Part of a small language model's weights.
Size: 13 layers, width 320, 10 heads of 32, MLP 832 SwiGLU, vocabulary 25346, 32M parameters.
Training: a variant of SOAP for these matrices, 381M tokens, 2907 steps.
Each number is 200 + 30 x the weight over its row's rms, rounded and kept within 0 to 999. Layers, rows and columns count from 0. The size before them is the row's rms in percent of the matrix's.

# layer 5 attention value, 320x320, rms 0.122, rows 147-159, columns 288-319
093,168,200,226,240,162,160,157,244,162,165,183,196,185,239,171,215,211,184,277,176,228,169,176,195,199,171,199,179,233,193,162,224
096,214,183,187,166,176,177,215,221,173,238,241,224,176,251,206,211,208,192,226,180,233,205,250,239,190,213,166,282,204,162,182,252
091,204,210,157,190,191,203,219,168,282,217,266,232,170,158,243,192,230,174,208,140,192,157,249,226,168,168,204,190,252,200,189,205
090,249,156,177,229,204,233,229,161,229,157,179,216,195,231,268,182,179,227,152,188,189,254,158,163,223,188,206,219,213,241,193,223
090,228,196,172,189,205,209,187,250,200,181,145,215,180,192,252,191,221,202,221,204,236,139,238,234,180,241,169,216,245,169,231,190
097,209,209,211,235,160,224,152,208,215,273,180,213,205,207,181,193,202,171,219,188,202,191,200,181,232,212,216,221,232,232,192,207
089,219,199,225,145,188,221,190,252,210,186,225,215,171,160,201,209,216,214,207,247,184,158,220,173,215,216,154,196,244,210,197,195
088,214,190,205,170,197,192,171,203,177,143,173,185,165,158,177,210,201,228,110,162,233,216,202,203,228,238,163,170,154,201,173,220
094,217,143,189,188,209,272,194,201,201,210,226,203,220,151,215,170,177,239,186,230,186,155,204,217,203,152,189,160,220,242,164,182
096,270,151,207,220,235,253,193,172,238,242,234,206,223,207,235,211,157,167,228,167,184,180,195,190,254,197,185,226,196,263,204,180
098,168,190,180,229,166,157,262,166,224,178,206,215,263,236,236,222,195,189,219,236,173,182,232,178,194,188,176,205,254,190,262,187
092,252,188,142,171,220,188,260,226,218,218,178,172,202,186,153,201,247,187,239,158,202,208,181,166,192,219,186,189,161,205,215,195
089,181,221,220,185,174,192,164,197,162,197,231,194,172,144,216,225,163,235,196,199,182,204,118,178,193,195,146,199,199,230,181,223
# layer 5 attention output (transposed), 320x320, rms 0.112, rows 147-159, columns 288-319
108,188,214,212,178,256,188,232,176,209,261,231,192,196,204,236,203,222,204,135,182,204,231,237,229,239,163,208,235,189,223,244,188
107,181,195,213,252,230,206,206,178,261,155,136,198,206,190,215,117,244,211,172,193,200,129,126,200,156,212,154,178,118,193,220,225
108,206,212,181,198,202,187,178,234,169,243,185,200,219,216,194,236,154,135,227,213,159,198,134,247,142,273,163,197,148,146,205,222
106,182,246,235,267,186,197,177,237,167,222,168,223,269,176,171,235,174,212,238,193,189,168,215,193,169,181,262,197,190,185,216,187
106,177,202,214,196,229,270,167,138,230,202,199,189,224,249,161,240,177,179,192,208,194,262,179,225,217,167,253,254,224,246,189,228
111,263,192,201,181,259,184,255,239,182,171,209,210,155,162,180,156,223,238,199,225,197,209,191,204,187,192,178,200,127,215,139,217
102,188,218,181,190,211,165,206,167,201,195,206,199,261,219,153,192,200,194,247,213,187,117,215,215,221,200,190,226,184,197,215,203
107,198,172,201,163,184,235,233,196,193,244,220,164,222,262,217,149,228,197,216,216,213,116,240,195,222,242,236,161,230,216,229,210
109,221,228,187,212,208,136,231,216,228,214,234,266,178,230,190,215,200,184,200,204,172,256,149,191,195,216,231,204,205,157,207,202
108,149,251,189,195,207,209,173,224,146,195,132,207,168,211,135,226,231,216,193,206,209,175,188,193,138,197,231,195,175,151,215,222
116,157,200,169,207,152,242,161,197,201,142,162,140,204,216,176,197,159,168,140,182,241,238,176,213,195,199,209,185,234,200,154,209
109,159,231,248,180,239,233,163,189,231,214,250,224,180,167,190,207,223,234,161,149,218,188,205,188,177,214,187,214,239,229,197,207
102,233,220,221,186,227,189,254,226,189,201,221,216,212,261,216,195,203,212,294,160,191,172,260,173,209,178,238,171,191,147,218,190
# layer 5 attention query, 320x320, rms 0.123, rows 160-168, columns 288-319
086,256,266,169,225,188,218,209,180,247,179,188,217,230,246,187,185,154,292,167,134,206,208,216,216,214,226,237,209,188,222,194,237
097,194,179,244,191,222,202,205,187,212,155,132,144,154,171,167,166,217,202,151,175,200,209,205,178,186,214,178,213,243,236,174,246
104,223,232,167,164,167,217,233,223,212,200,203,271,217,241,204,236,205,162,197,182,208,194,232,250,178,196,215,183,174,172,213,181
093,195,228,180,179,233,171,276,204,173,221,236,230,233,214,198,229,193,206,260,204,141,187,202,184,162,244,181,162,131,222,223,193
100,135,184,181,229,182,199,182,187,132,229,208,268,207,231,215,237,198,183,218,225,252,246,171,175,158,168,206,195,184,199,173,217
092,216,170,166,222,202,171,240,218,173,216,210,148,165,175,189,176,228,178,198,131,153,172,186,161,185,176,210,216,223,154,180,198
107,149,263,156,183,181,190,221,241,169,218,197,212,136,211,220,223,172,199,219,178,253,206,221,189,183,190,163,243,167,182,162,235
104,219,232,191,211,250,250,125,195,151,209,231,260,222,252,205,256,237,208,232,257,229,178,206,196,203,190,202,220,173,173,220,230
106,205,202,190,145,199,227,202,207,149,210,189,229,201,249,245,194,216,115,249,221,187,213,227,258,197,212,200,240,179,221,197,214
# layer 5 attention key, 320x320, rms 0.127, rows 160-167, columns 288-319
078,195,239,207,196,186,174,205,173,191,215,192,183,193,124,145,185,256,171,189,224,213,170,183,232,268,195,237,203,216,231,199,184
082,204,224,203,212,167,207,243,234,234,245,230,174,160,249,184,223,212,176,167,208,221,220,185,201,215,191,217,202,177,194,221,221
083,217,136,163,164,227,228,185,169,211,231,194,197,211,150,267,153,200,227,189,167,204,246,147,236,161,233,142,247,191,157,209,179
081,222,155,234,235,230,179,186,115,181,224,184,244,195,185,172,217,256,188,161,189,193,189,181,188,295,183,227,174,181,174,265,234
096,191,205,215,255,224,222,196,230,234,150,198,154,222,200,198,179,194,212,188,199,254,180,194,194,175,221,179,201,189,181,251,199
102,208,245,193,148,151,163,164,195,196,257,235,214,195,268,226,199,204,185,225,182,243,234,210,218,184,138,218,229,223,232,172,200
105,244,198,209,244,203,182,113,179,120,203,214,169,221,210,212,197,210,152,179,221,204,178,183,176,211,196,187,178,229,210,214,204
103,181,195,198,184,171,206,215,221,215,217,178,174,203,225,180,204,221,154,223,163,192,175,222,235,225,183,233,201,192,178,217,220